Weights of a small transformer language model: 195M tokens, 6168 steps.
Each number is 500 + 40 x the weight over its row's rms, rounded and kept within 0 to 999. Layers, rows and columns count from 0. Numbers have three digits each. The size before them is the row's rms in percent of the matrix's.

# up: layer 6 MLP up, 1024x256, rms 0.0641, rows 49-228, columns 96-127
# down: layer 6 MLP down (transposed), 1024x256, rms 0.0567, rows 49-228, columns 96-127
up49 092:478510466503467482511501509529484477520456516581523527558516489432440508467535480500520527501533
down49 093:512511496469521562475435553568533465542487539427512561563482529520514472507504464510451527486541
up50 110:510494493523435445374484440477465512479452480535516518451514483428444496524511521538473523424523
down50 104:446500549489548486543509508525451497471542534538498455460577458483481514582456545455490555481411
up51 103:525519528474528485508522463529440482439466487511492478531473455487513506557537506497472466511546
down51 100:420488538486516557452554485505575443504587495558520575498549511614536480539470521567536523537470
up52 103:495444517572468539547617466553518536546492499497463531539552507485486461505506525534513500522482
down52 103:522448419501434512491481496518535505508470554476482523494453452446498413473317480552479586515503
up53 092:494508428506470480455436432508472471522451508511547660493519433438531467462535473534446482474524
down53 098:456460583508530519531507577410538459492527478500514361462480596557484529535539506422496459485509
up54 097:547481462502528498528560492532498484527492529515523514475485517456470517495517478458594532513494
down54 091:474500545480509469474478475455584464468526442510424554491569477479557498450486490549469430509561
up55 087:466452520522441469496546494564601546405511496476476484567569505501522446502491530502520544477469
down55 072:517453509468487555495439526583467559492536554468486573543514532446491519548463492420462500445526
up56 089:527514456504448458457491481531511514530516399527472568516476476523486496465530552499487453466466
down56 091:541509479540489615489499475433478443472530520518493546520484487500543487464491435518577525545478
up57 095:560436388541472512514531516483492522523503504556506496485457500463541414515540519549535545507546
down57 096:520519516502529512456529377512510565530461429405550535476494465492522508506458449485486546484522
up58 092:471518463497498534518576519505468609557470451474570577556547542522496508452521449446504518512563
down58 096:496511514423503472510477479533516440522498464436510555495521537536559527565375536497491477555517
up59 095:494497475531449460461452484451570550580582526496402514462530544525498465526534475591521533530458
down59 101:482507607448454412509537559443519483552564395476517482506514531479490485581427514489523498529557
up60 098:498519495497472545495506512492526507629507447522553519478599492477509389454531536560478406480500
down60 099:557526459438506465490549534415476486544495433558506462491557501531522481481479457477553466516461
up61 091:471479511482469454422478471461526506577511524511559561521628473430654387496537475511518516549467
down61 091:471534517514493460497487498458556521470475528522537467549491583515429516498393426389504445508520
up62 103:558540470459417504462543502417474537519528464488507528523476537509510571487504472494574482498510
down62 102:454477418529625484530531490487501445465560512473504434543494472536448480501532541460470497480516
up63 107:485451442529471519442541490488605564483506476427476495540529529475464524483544488552501475498522
down63 114:417505515576440474464473535495498476460524520481467449515547474445488578493534514504516447489460
up64 104:491562457431507457467485519540501540563557429482471558524463576550516518413516534536513432555468
down64 095:516432558529453511445478577446507489471467537515518504468480482466499463492546526488533449487478
up65 106:499406487417484555499484391509574498503523456478482467568577482526592478465532469512525490529508
down65 104:560491515541475480532489475494532436506509565458547554456515504511449515495497500477438475455569
up66 109:480465461494426537531506462501444534473484526522428556512523472575456478455527483460481553534483
down66 110:547487526522503519474512514433428484471535487473507486521484480443493553516502462444464555500507
up67 079:520482545554488488554556463491518477499586456517480472463543467461432458552545508546475524496426
down67 079:546548490500522403435458516501461510459445496521472549535529483493538572503586497520444489482534
up68 071:494388499467468535501538513463507499507509521505516510504477445525482538513518480427508564486482
down68 087:543470567543531552520498480492534421519542513478458465572542558474472444471487471539516524532537
up69 103:487541464515412526504535511427446509594462485524508506523558473473493444540534466563523498496501
down69 103:444489545511436435427478482537535516485472460441523548519466506487496475530449541477413531521501
up70 098:570446446444513467425499479493506494474522489595472527424542469462522453486517549499412377534486
down70 093:411537506508535515533535568547562481491474535567411501533542564462486546492459460517527524535477
up71 114:493410508508461534488616494450465513446443444548542521502496407545503472537522520486372438441491
down71 105:464515486494452479501468439500509500540395445463546496540452508477470514472517486514589499459462
up72 096:521498509532468529492537472506593499500479488498443528446531451475529476517531470547538500495502
down72 100:434470486445570485524496489535548542478485517545504494502564528568488580510494514509503591488534
up73 093:524468488486509459535525510532477471504499473515580481472452514492479432458525482493493508513455
down73 092:527529510488565565493497555519464477536510450512438555449492481484493527606525535499504573498509
up74 088:518484475495455540492502455561507510525522420431478574536595521485456496565517510455517450507520
down74 091:548346577495491537412514422521502503484469565462499433541442457506546371481510429570503525491497
up75 087:510485495568534548484465496486504476537507481533555521497496520413465487427531498460549517488449
down75 091:496488475461497478415513472516457442459508504510528440491502483514594521611531444522497539491470
up76 094:609486448496446477495487427537524479564507444542470514487550474479481456553551539561508463500489
down76 088:489486475568561475428502490528496578508480562514449503547539485548485514505463483496533520547583
up77 100:492460515484454503525559523535569505480520497517484550490486571403475505581503481483467446509431
down77 097:440574489526552487523494558444522529493520454454503463471520451535510536525465505498499481546580
up78 108:444509465433486495414488470480503505473481454532530468508504497424502487484519468553504521482468
down78 111:528488583430515532515476492496481476493482537518442557509387510553573509525504480526408497419527
up79 109:494567389477429483501527511445472621468496489478550550491483521496525551521526537477438485531513
down79 103:574496482536468464431399454530541477521485512531502546574508430493565453454507575579531474501537
up80 099:556505521521509594419530549401459501521446467554504510509501487537448500464503456436542528447551
down80 089:433435431550483493434528523550539516490486492519516496431446530507465486502385528493470533463480
up81 101:450497518528434429491485461466445584471496552564568467484503531413496396495537521526487478495422
down81 106:515522508468473509470549533482490600564484500454520398523509499497569499459378491442434490523490
up82 107:544539445465456472471484501499472524510452522531522492512548525484503479499531474525484510461541
down82 119:444503529583517455515513496505543488520460470495578565512492461459515570425596559538459507485493
up83 093:466517513455430524452514460437464545552557499565484487457483479537469483468489552563497524560481
down83 089:441486482477520449533526523557481483493460572532506537503506425521543546507489494584542558483527
up84 092:527552469527497496515490450433555494485473497548570519587545473554563493533531569493533522537532
down84 094:521416510430442494452487506509472551489487510507508498476477471491519544477524465538474488540473
up85 119:575486493523489525478537454414465530509544513493501624490536462540479478512542468542495488487502
down85 128:495460583474465594424513496485555523468450497514527508472488506525478601472529494503527446472498
up86 104:559486447507473486520508352535520541486550511515521544492461537482569415499516531648518445491563
down86 100:437509553462457464466492527472528553506517589523547522506394471563511472519520487505489481522421
up87 108:472520508500467499490484476479431511541489395519498505509550409507528480479524519482505504573472
down87 099:570642497562533441535468486515550505404505486506540491505594513492498507420474507517564495506506
up88 087:517419407447469489483495480441475486441465513520477536544557529522492531493529569530434569573440
down88 093:498500474491524455532487449515520478490491553520460516517526487540499499484595487521423542492538
up89 096:475507472417541515431460509428450488454499535472530492567496525447509436524493438495444468458540
down89 091:459488545502527487541483557508581554538630467478452578552525504475496494497551500507529549517477
up90 073:465508509547472457551508468537460424543518485496476612481558524471550480541518485523577427515505
down90 082:476519555547487509543503492484538533560530492534481509484461467520443472488316532491484584537555
up91 094:457447460506533534493491447494472538423464525442527504443455463457479545577511442487441465504497
down91 095:512564538519451516457517526501546492587564549546511501467525528539529482463577470499567512478466
up92 100:463487434523437596457554461517559525457549526543451622537552480550492557543507530532529526538525
down92 092:503507417485514524483431477487506498413443503446515472566582432494580527506345477572556593457517
up93 087:510539491510500485515602462481493567544521483484524518526495506514558484554517427486497493460504
down93 090:545478503516465526508464486432500480561509529446490424578545533516528525542473520520518527527552
up94 102:490504475525458416516487436495456538455491487555464512488575426480500443506533454546465460479532
down94 108:596484516477546523466492455404473497492494493442474467511444559555505454566508473524506530442438
up95 112:452454469518464461469530509533421546499494529556452518525532495524447480515514556489541476534524
down95 111:498516492498532471468489446543494446494497509425444496489554580419508498406399470491467458505454
up96 098:478569479499451485486502507418505482492491472491523581467511470536496506522523527513401540570463
down96 090:512478476503536472439464489498466459493493554459516578474504480522495476476547452571563494505509
up97 089:489542549483518457521529480407519563477562471497494546512513512518534522527536498498479531505462
down97 094:471468579480482549492483523573479477488516465484443452516481469502535513480383475496519474463426
up98 086:482568470517499491543492486503465596565464493481576471450571451485521572430521502546420556480529
down98 099:523448509459518534488524521461526464458540485522566510513462521524552424542451418501524483485544
up99 111:476435479537456484409540522517560488527541504460485520518467475451431498501517523509515445475504
down99 107:498489529523502521385482408528511478452550468536482534465536521443468478529507484456502498515570
up100 105:565486442481447485498471455506496492500554496490551598512566476489560500542538588493414437578468
down100 110:364513482501521506615403549427645455476483471490480417552541533575462507517496523505533523539463
up101 111:543493495496497445437564565477434510569488414480566510522500486453527501507523565525488490468542
down101 105:610562495478487591566495494572500581486480477502518469458570559563526455509530501462538512493472
up102 090:507395468463482514461487533520460495502522490572565476501482507464469560447526589507456431535458
down102 086:491580505558517552538584495491521458463501519469470488535482516477475511505608365505519527521522
up103 095:468521503487524499518544483457442544543549457461519480455475526499492515517544530491511414544527
down103 096:456510475475490527542482465518516452493512527517461528541493459547525560479538495467439567569449
up104 101:543492496588520528498569417454556563471482530550491565512543543469463482466504539548533503477510
down104 091:478498579524508480476451482446495508555553560463536436523529530472517454511255495537501571515480
up105 091:496544498454500460474447457483492485509464409512509500481537518414622471467513445550498492522506
down105 085:452519509463500524446534525498416481524463532448536517525545507472585520437402456529490509508419
up106 067:541537466501512490484548456521423525514512432448572506427551454502463427529516495490486476538480
down106 070:502584534457432519470507470531469419527522499537408536554552548500420506567328509511520531466496
up107 086:509465507497514499511442457577554460505547526501436534529565468495511462481550528477487492532506
down107 095:503537487479588570485577454514507477431447498586503517521458392474541507476517476514501529550514
up108 101:533513506486492510517504538482469496520483482532516469534557511473510532477521476538511537543458
down108 098:478480524478465514511451505543496480501508535497498533437553512524434489474446482504396417523546
up109 123:541518496483462554456546447422491516516472493544509504481548403481549526496532490538396515502461
down109 139:510481531497466513462481409467480522465462467476487487519448454481586481484511504496528537427544
up110 063:504494466431536478471512477484483503425503554476500522508503552441508516517544559436498477605409
down110 073:534569544516478549461547501484556597474478490554432484537523462551544538499501438447431456562518
up111 105:525461490439470487512488449480493500535492497554566545421489494445525502542502447627426446551484
down111 101:554462440505546444550483474520549473511527434538501480467451516509441498517474503515520532452560
up112 105:508522496556484454457485480507500573520546435552549521503500485377494523502526567473490455545517
down112 095:492482510514529497525563520481476512531579543535550524508504507501468511518376504446546491490495
up113 086:410480504512505554441491520483525521499518513503584588533478566452491420395525497484535507494492
down113 085:528491465553452470506488445507532498531490486502472448436538464522470528603535478504551500469458
up114 085:478563526490488503527534527540516536489552516450452438510490558508513550511521530466526571552501
down114 091:536501508467517566493420472418546491547507523453514490529564419473504465488480478526492466535531
up115 092:552506543534585447520486529456571504457557503484506481431566482434499427555515502506533438502438
down115 083:471518476476542465555400513483469431424464478468513444471481455465485522422360483417522443485508
up116 085:494544490450445538406551474490515488564507535480470502520541476529616483498516445516482441485533
down116 071:473513533508487564491511457469537400500504517536511538477508428475490483517358524513562505557540
up117 104:529533536546538493542494453483567523542433501510468504424549485432490448448523551509462544552461
down117 104:431537481551482556470502537531446462598553511493496587474489499512512498470594511526572419492547
up118 115:496437520448491489504512482511503495505450556515527508575544564536555536474537494443543401525475
down118 116:494459459500463422513434458526439545538535421477611485476485507504492504426485434520503556508524
up119 111:492403499508532519508558546552471540511551476468481564498448460444415522512525476532395432511505
down119 105:483467501473485561547517531550505548604509513479490501491451500502570446533503500489523476500513
up120 100:525510502514500538449538406459488492571494501495492454502544539512453491471517518529481512537513
down120 092:495419458453428535560498538521482488428477456471529450456414465490525497484484465544481543488445
up121 114:515542470524535423496474515468430509582503444572538466495521480456525518458527519511494567541500
down121 104:482499463549536540496497537597495578459520492462538569471435480463484415500315500526525445461499
up122 084:475478562448508498535474445575505485482523471556519481535491467493565524559500446531447521506520
down122 089:534481465460554490486534552461491516500511446530516470472487546481548461484535476604520525513507
up123 094:519422495509522478478533467441529459473572538465443509522528526567545458565530505557537480495424
down123 088:428485439505460531549412531426509411487535515470478492546501556487457551480438441597522518495545
up124 092:470426494474506543514484506524594555486555509506521474490599572585451546503502463496484560525439
down124 090:568547536540428496463484423438498555553525475450496522544464476513457465493493488488536519447500
up125 092:449559515439463490552530532537502518460494470426518522505487524520500497448508497473452460455468
down125 088:506603529499505494594497519504514562497500511497504488461460599531482506476441461516537499455497
up126 117:517523506503455495483498477407464557501430474523547541484504454484474465402530479598424500465521
down126 109:501492600477473490455497437454527495516497483450419533502461526523539479489497534542509529477485
up127 093:512403470467483465480484455521473517468466421555535506505587543474542528450528486524497447488464
down127 094:509518578511543502520531463463488538485532509508488531575476542546546494462498508492538511582514
up128 101:487541475463426550501547480484495492468417508487552503547488520539487449482526478452510492511520
down128 104:429426470481513382525530491503532490475560520461488483479513505439455499524518483559432493446471
up129 105:523466498518508501526525425538514465451453543540544487489511483524503475464503490511461525486482
down129 093:359475513498538491502511560492466522518579524483522491499577454488488512484485501504447558497506
up130 120:469445490508537478539596513543485494482504512497538477481558505500490481492547558433499483496466
down130 121:502472518482474518513455512466445618433547522540474493482509449547543485526542465564469420475456
up131 106:537520526506512488572587541508582592463491531475545488516538504473501465443528512444430482524461
down131 118:533402503445512421434513453523487553458475528467526461479461512484577487484498445397473418498465
up132 083:585517479495512515517548464477451545436445471525525530435491505489480537518522438505456428519497
down132 085:515490532528462447478506539498549466537555478514514520570527499562522507483573527435481543554479
up133 111:468518549496527499481535476468542492512607500528470562522531450541432460558505546551439475591448
down133 109:532512408530509464533483520548509566479479460460483435489504545520519456630492483450449503482511
up134 105:514503482438416487503462509497522540541565422550489497456458437476534468516517520539481404508429
down134 097:501476453417474504523518535466473465545507487534473583482484553560522504533465460516506514437537
up135 091:515554478501497494566541562498532581470458449516532497556515476519472425508547553502564493482503
down135 101:581474494543464515415514536459514471554560539460558472480513527436430471447499413441494446551470
up136 102:478457473462454534478518490521458599472469423525525520507531473415511441432506532481438491457483
down136 096:601482471421540465447456470442506592531493507434505491511499539470497467473374450552472477500474
up137 105:459505503467488590470569463518480541556492467501556520505510474473466463455522446468514490492498
down137 108:453491563501535469546483523425474473492549485513490493460459580479500486512408525595502385535488
up138 097:549501574457539464456534436470469562483509505522526507442463519517442513500500514529546457505517
down138 103:460523515555511473524459505438544467454505461438516415516492560517454513496372467434520596455503
up139 093:521399473479457431462489477532516524546466549514495494474473470478473491488537532546581496499410
down139 091:450540468509515533545504538403538453477438528437534448505399520542398511545567510488512560538593
up140 122:543432496519506498440454461505495476528484462563492504543485491547575529471537546531500479547466
down140 135:463520499489537436515510522546528537523488412500537561518497547476473501447601552480472533464472
up141 110:498462485499474535463517423486504552498541447490526586435580443464474524453530504531433517493497
down141 108:483494501570484579405434470463471490456451542501486470462433534479515632549567529520448489502479
up142 100:502443516540606471466477541430534491487474491543526488524485516572564464449523564454467496454503
down142 105:497465489487451529475525481471534518532592561505418522501475466534505501438505421518492469521510
up143 100:486503476526424566521542598496420496467441569473502512528476464461507471482509527503493506503500
down143 097:528463507538525548454430535538456447526535511510523482486526481515538488507496494481506527470484
up144 101:496477417536435552496601461487474504531475492568530501538523439513456450441528478551467471491498
down144 105:496441479506523498541440522475528423505542529496424396499466484451497531516490497462492494486442
up145 100:536486530527484559473546493482510483577610524478491455465573489495445488573510531471447469554389
down145 092:539537504510518488490451524604497528456519467442428505538412544495519520572504481519494587534492
up146 088:524422502552526474511474476497487505502439444481521452535600485429536458461514519458483421511398
down146 088:455556498460460457483469545475546478476509504504492497541511490520509507580464511513510517517512
up147 088:530499535547500476424505440478486506553564434586491515498500385489471418549518502512501500497489
down147 084:535419470493475600504500542499553462528479583499459530532507478517507448477327520542505440510497
up148 074:539489478544494544525488495491556511530512530489505524455578474422547475472524497530478447518550
down148 083:535473550505550488454496482502444450520547473516526496573473551517495455486394493539544496495520
up149 102:534525437431449593424548527493524498539428484501530540503470482520526585570528537494429465521507
down149 105:520485512530520527465526439462471491442499497501501485529521529453520440504473465407475424522481
up150 110:521439518514450467487498468431572596491504503534505494587491500530484453475539530474551508414510
down150 105:519410503554550466456516495530471502461538597508470553523508408552537522527562512558418444524612
up151 113:558496540498463552539527512510492506436443523517499516504493474459504511551524533469501471546436
down151 107:483449501563494534501550598483466523474467511485504476521469508485528520490522520535516508523518
up152 113:497473497538493506480520544476420603463516504438468491534498460442525534486540507455523523546490
down152 122:538469497484503516477393540472487519481554504497524543464498559560542442540585554526523512477407
up153 102:547508495521478547485454431509493497497478507530508533512485566484486494550518503531450462533466
down153 099:505447441506451483503502453520502428558529518498525529477497487561472525501532531514556528478514
up154 112:468544370514460501453529490489472593528476540549548575467492505456412460492516527515498450533529
down154 110:526535526525538542488448460510519491537499525511497565453480490489423500516421574519491520581559
up155 072:546519426486424502454568488498444480447526475526550577550500493523550418548503415479549486555545
down155 087:495489525488483488550523501559474478560518467511442498586483498511490453535451485543513534553458
up156 120:524535495486514556479570389487553521497500490534493524516512481577563513467539495521542445481508
down156 119:501475439521476493577522475506469515507476544460494544536447575511505500516506554557519517512537
up157 101:491446475568494520446496491546513494456511580509533513489454558470468534466561537481441496498517
down157 104:424497528510470480454501475573495440497459485518596506446529446495480545544462528450464455512550
up158 099:574486399497550539508526505420481482610516564430527552551465522568532463475518460530559521525526
down158 101:502510565515473480521505503458455482566545488542471481449515522492484474555497489465514565539454
up159 069:532502465414481491518463508508470424466527486526518474454521547526538476520523545564512437552447
down159 083:497520525540567503547457483476532424505535518500456512606490496498548464583530499455447544518449
up160 084:503472545509577501471475460507514467431562476538456508498458511474442491482520567507497506498455
down160 085:450524488444461510497522607425530462422511536523526523540535520503565492499446493484529462505574
up161 094:542492409511443434532511525496451543501501437543588507498534467479533476515519477509512491527520
down161 099:517503547502543457484466557521497517460503496499453505548544525523454523461426501458459449521452
up162 108:489507492470559483486509509495526468507564535551476535509473521473503424554519532485490452504476
down162 106:535530508550487481581515521495528484605556521428519483399506494502502426520505479465473467462503
up163 108:431420573499463431482528499436417617525476514568483495484500491469496529509519537487544423518479
down163 101:573583491465515432516545533535527495559516479511542498537489538523566428480501510453482482456474
up164 109:485511469456487507475509475487518547475492522533523478490491416476585547445551514533484524514508
down164 106:537503392493490513469540498466486518530491512460494454464463465522540496485277471508500477505497
up165 120:562509424446468506487464511555396498521435454485550480529504524543513457435563472495459533425495
down165 122:512466564504521476482593443441468524454452550486534486495490507512533503497479550464550577492417
up166 107:524490541542513522502521525509477502513484418488517476491474513499509524501531519504528578489405
down166 109:486515497501513524502482535484510487512620516525566613497485521518509408577472530506488561555557
up167 090:520472533512556449494466455507508518482491468473502478472471458540563486421527506470484516499492
down167 096:464547451517488522547557585496507473500539526552490472451533526562463519527436458569469455507511
up168 113:617474509575494543543480520463530513494476444500530542474569457462525485497520512548433575555506
down168 108:626460430528520509452517499503491481494567566484522520390555477505473455479423478509504446515495
up169 098:542528516548551481536503510437507546472391475493510478475555472450509555540520575459530460477418
down169 099:459474496456490457557467447590428508542570542453543528510428525508509526496519493476439440526438
up170 086:468447481507472557467519448561491498546496504565512518456519415460549513439536509508438546499545
down170 094:527538503493577602505525487453547548519460461528534499507479468513571485538463500476544458508489
up171 088:500518531477491522520590480539517514502521500520464493489521440556504545474543481408493559507516
down171 081:459528509544524529453459537455528448481456514472507536508488451437461537474493555548583485506494
up172 068:508528473494528517493582524493535624467517508481510502493518475563452553460540528427481542515499
down172 080:537482544519462526475449510538507457547558450470442486620452446565541523535448464494499499535473
up173 102:499483553515452545467528520543460537465451562573516484401442455418485525481525489478481475474500
down173 094:508540509547532499480454434436549505506544492398418479510577489526545492517504470526515520476528
up174 109:431493526489418481612552516483446537469436518553422512523455494553499473501518531452454426498460
down174 099:501553483447560491478506597488558474538544512558526576448427522566485574453476533523553489473465
up175 093:488486446474441477516579529541525553467481431518607470491538468534540451512522559489473498543507
down175 095:540440485529524487555504499514441514486478528510495489524482548520517553517604535459463437459487
up176 117:553524537466559502461493460438476546514503456539456503561488508519547486453524477547452508500461
down176 127:513584600441471432513542490515467534485447518500471505469496449491537444493504528465474505519502
up177 115:421481462427505511484492389503531479558516472538544444529560469506464418495544485468534521521540
down177 112:545487479447465446564508499506510471516463464531446541582489469508469508468535484491428482535508
up178 079:544565522548499474561572516480409493522410429472565463495469561531504549518544471565536466491436
down178 091:547458485506557513414526569438532506506510497484506548531594514446556463508544497503490538595494
up179 099:546471559419476498431507535533504490551484385586508528449487529524467494556533474488483468460512
down179 108:424553520547506481480487474539513519466507509461466546541514501510490475413619540474464561516477
up180 070:523512484466547495475532482447583505444488568502463475454501491500513452507451528502479478522450
down180 073:498536522515429488545469526540447495523532470521483497463509531466541507526621476471555562462461
up181 103:540402436570571442509522462501476559515513496508512477502553533516460482460545515452428547481502
down181 105:399646507527427472530536477448464505551513530475481521524512495526497509513403515543510497594454
up182 073:495472435458422580524532484510516484541493473448545496479548503433486534446487501488544513556526
down182 080:488529536511508503595507513508464454534486496551527493568482526493514457532401479515470505520439
up183 089:518575525448482481483468463456552564504496488558522532474528467514469533588522534521507443550451
down183 089:529476479500560517510461548524549512517471427511532488500425487411502459464388502459453569490566
up184 099:454462515552509530473490438457554512580559541501515493487531501487484503502514461513542448538493
down184 098:519498521529541506515490483430437520517504502509519499547534491541560514496392529465482480479536
up185 090:619471399427446474515458439538523442525436471498475528472531495468449474553537579434515488539419
down185 097:439533486469524481417463495539510456427452571436499480489420498492542514499542504472517548552434
up186 097:504497450539472552514521498484520562529538484488476573521547542537514462478533487550496455573488
down186 096:487463540515500433474515463559502493478544428501546449482515470489528507535571471510469502475479
up187 103:469434487510487526479503451538511517560432472494494531497558433423460456448532539523553454500517
down187 100:503455520481466513494483404544528426507562524544452535447499519383576510510424479495509471451540
up188 114:545494466519491495497525470547438542492375422616483490483573511490504527465528591557541510540465
down188 117:485462541506533441526502507459576471582532465466482426507444493565479503544528510521518515474471
up189 122:464447496540482460431488466503509539576499542605511609512455514495450488475544507516505513516471
down189 124:531486579527547484419420508479498441493534568469530465550466529566544509533595499494512474562529
up190 084:515448486516458496518514531504492522548476467531523521528513447497395544499516582553486562483422
down190 080:545456460475459432553454481527516481508440457487486477480416510526547460426494501532489463480433
up191 114:576528442472497539527514476482462474562540456480520586547502448508472466540528476525491508464501
down191 125:555478555485519462491515472459482402478520538501498469531526479517521483462591528525498449518453
up192 112:500516487424467519499486517458442477565531502495553525554560577574593460505526502472560454498448
down192 105:472525512463495559547547555469440474486480445519541481512491554476535464528491508492490545532461
up193 090:502497428511507486437495498557451491671468467550532482518492471450476471457531572465518512517500
down193 089:459539564454517447505485510531464570488545478498565489582565518403559511541460544547425531482485
up194 077:520464539578553471490492518554526499573386448519437513538483459477461518468561542552587521433550
down194 084:488487574548471555462506440512518517499530487500468517507478505444579384565491480495395439520515
up195 078:492503528500500492449532433471563556519497545533452491467543524487524587516502572577512471541466
down195 082:560504516501513488534505567508471462516508534526508545548525551517472396482431498549491520534536
up196 090:461551497463394531470530519439520528431519522541542504520522572483517520526503562477486559495522
down196 094:478408538454584483510487450497495536501521519436481530440444492595564536462497500424457532517560
up197 107:522511524510529502482477498460508567500544533419511600505564526471448508425550497540525439515496
down197 101:436577486494526475479480493532449484489482549546523539509460522446571512516524472460440482469478
up198 109:481506536512497484451540504445529526456496512491525520449481545451505479556506398482431513483467
down198 128:493544480508471458553519512473507515488553489479487513462437511491521549446456462513471577556541
up199 100:576462422535540474543503425460497460479513559623503533507474552509568437458539475470488415432555
down199 097:440472511498494438532528506461526486467443488544539506511537418515483603488486532438487555489386
up200 114:501533489472487521433591474495468552538523477485508572468479476480513472504516487552432512540521
down200 110:573449471495494520538475454475489495483512414497463496509552547493533567461527546486534539517470
up201 103:508548503521460514478497529501484534546506567521494512529549528523451448462510525532517580477518
down201 101:516469527479518497540465511451481474458495506488486530433443492539404550561588504504485458438511
up202 105:489490531485485489457432505478579461576518485523507537492569497438552524473527526477531531512515
down202 101:477470416502475504549526479548528464512491440419489485439499504490465523504466449514497513524519
up203 122:564505483466520497433565472463458503563408491532565530530499472443516526489526439507497527455506
down203 127:475573461526484492521506435442511599493464465494506472426611482500424564548490496540561531471530
up204 105:525553481461520519468575542489518462462527494540541499484498500478511542542527506502478476510473
down204 098:439442572531505534492561529450503567530452468440532543463545458477436498485490480561533484516544
up205 100:522564517522566410492512495466541525476460492477527531550586548440526478451532506563533510516507
down205 103:474512464445485541530527546511498433495490463467544435486459522525503529509511536540478457486532
up206 088:474467493468498545509517489503473514453524451527530525502542505438521494557513551504439466528509
down206 080:500437477527550494432494478560563502426471466536548501464508526530503488516367508520439521500551
up207 092:496487445464455467547517470547565607597490534504541540506548505530460518466519528546557484515517
down207 093:534500557438520437555476457560525502561474522478479508521457560489557502536377532470465456519575
up208 105:491502504441511467529479479533415495505486410592593537499526427506485521438537492443474473509458
down208 105:505496498485593486526513474473514543444500558646500589518456535536462571511526488482446564553429
up209 106:486508481479528518515577524436499543473526513444551489493468506512505489465525548481494490500480
down209 098:592452464436489594444471545582497486544455508525591493472556470535558563532401493530485489514516
up210 091:564494526473535491481484457480527476554436527499506518437523471484519518518502526543497488529363
down210 092:532524415484534476520564493487448436501472506518538384502488452538555532479514455498509552439477
up211 103:492508487535445544540578470547568502461482476480557526469602479498491450518521551438463485541545
down211 100:523496560487496486499522470473429488457489425549509574432454445501512543516489458517491453463454
up212 089:607483497444519435438504521515470496526469517554497500484484504478495434520529498534457454498456
down212 094:488482514487438561469478549458518508487566504463455484477448498494534500564451492505506459485483
up213 110:500399452562464462512494397537509526500444532609502517459495424442523528510524494547491459543485
down213 116:540487532474558422475520434483491492510533486481504499499517494509572487512576521474496507481426
up214 107:497469447472496544507540461514543536448425522463441512602517508528461512473536594488559519518530
down214 113:407401527556535497513505569493445515487499487443518432507603519510571574531505521457519562531476
up215 093:522453576460535497467523511432473497461426507502436496548467486497532512519516532453560493465484
down215 090:454470440473477552492534550495520488509530513489463448482485568489449595442517502535526523546553
up216 104:556550483473516471407529482490518542658536509499501499427490453534442487476514518446505512469498
down216 094:520498499532564437532456579522467513528465470501526514534514499526418540509435487622484474533481
up217 103:518430515416448470397512435509466508560545418569611524477486483533486547490519495469428476505467
down217 105:464559486506561490530528556555582502547525527424475494409552534523496475552465548535504416463483
up218 067:550450521458479491553513455506511468516491411377500462517532500527548497613444489521484439553483
down218 069:462514490510561501478463497562523519505480554541516561545499524507411519454475495509484519491550
up219 107:561401479478493553421575445523461578476497511513505643492478518486470424503540472554461501546539
down219 110:488502517509490453482509477520485516466481487465494499517514472481509536451587441482378495441522
up220 100:454557536490441532493541463480444521496551488533484536499575461462541484532521427532499497489532
down220 099:576551496522459549523514521547575507567538502518489420520435457516486510496537513483462481494483
up221 108:573390531515478521519546492431564518478422413481464493560496445491522499545542456491520525464511
down221 109:477515542470466535426469468500475546487516482430542491562555537505494517490532493528548484477521
up222 110:570495463476416548567534487427425504466465467559496549500580454432552556512528476513495505506498
down222 117:512535549473464506543484501474524523475467520502449422473441504440489506522468477481517508500491
up223 097:502506542502480474512607489494439550450502532523537468511468512566527521531538460462459459515488
down223 101:552474477526504552478519450494466439530518530518477486501545532539438507506442507512561503519523
up224 110:504529451500489469468499501483526508556549492543464489491499533529513476533544534527443529527439
down224 119:436480509495452405450485505503475562415489538525507392491465508537439562533453513490499522492507
up225 106:572495463435502528473522411454537514512532515605535557481515450456525548522516506545497553494527
down225 092:508468480563487462465468527503491508515594503420457499494515557539436494545315445470513463526499
up226 107:496465522490544563466484474511475470511565480557509530486606519435518428464517525437464484492432
down226 105:513449481465513468479446560546491431503608442486443509526521512531522537501527468512494466531522
up227 098:553604425528494447570513457582498578495421465540527612486443423447452485514525562573469566526536
down227 101:484509554489458529521548451496556481508477447491516592468527484604450494591348496535575512533517
up228 126:574416555543473503548457490443451568596490497483482567472540449531496456501545498462443513478426
down228 156:535468502475476538469502532453490491516436468452468508500493492526506624505535484518492550544468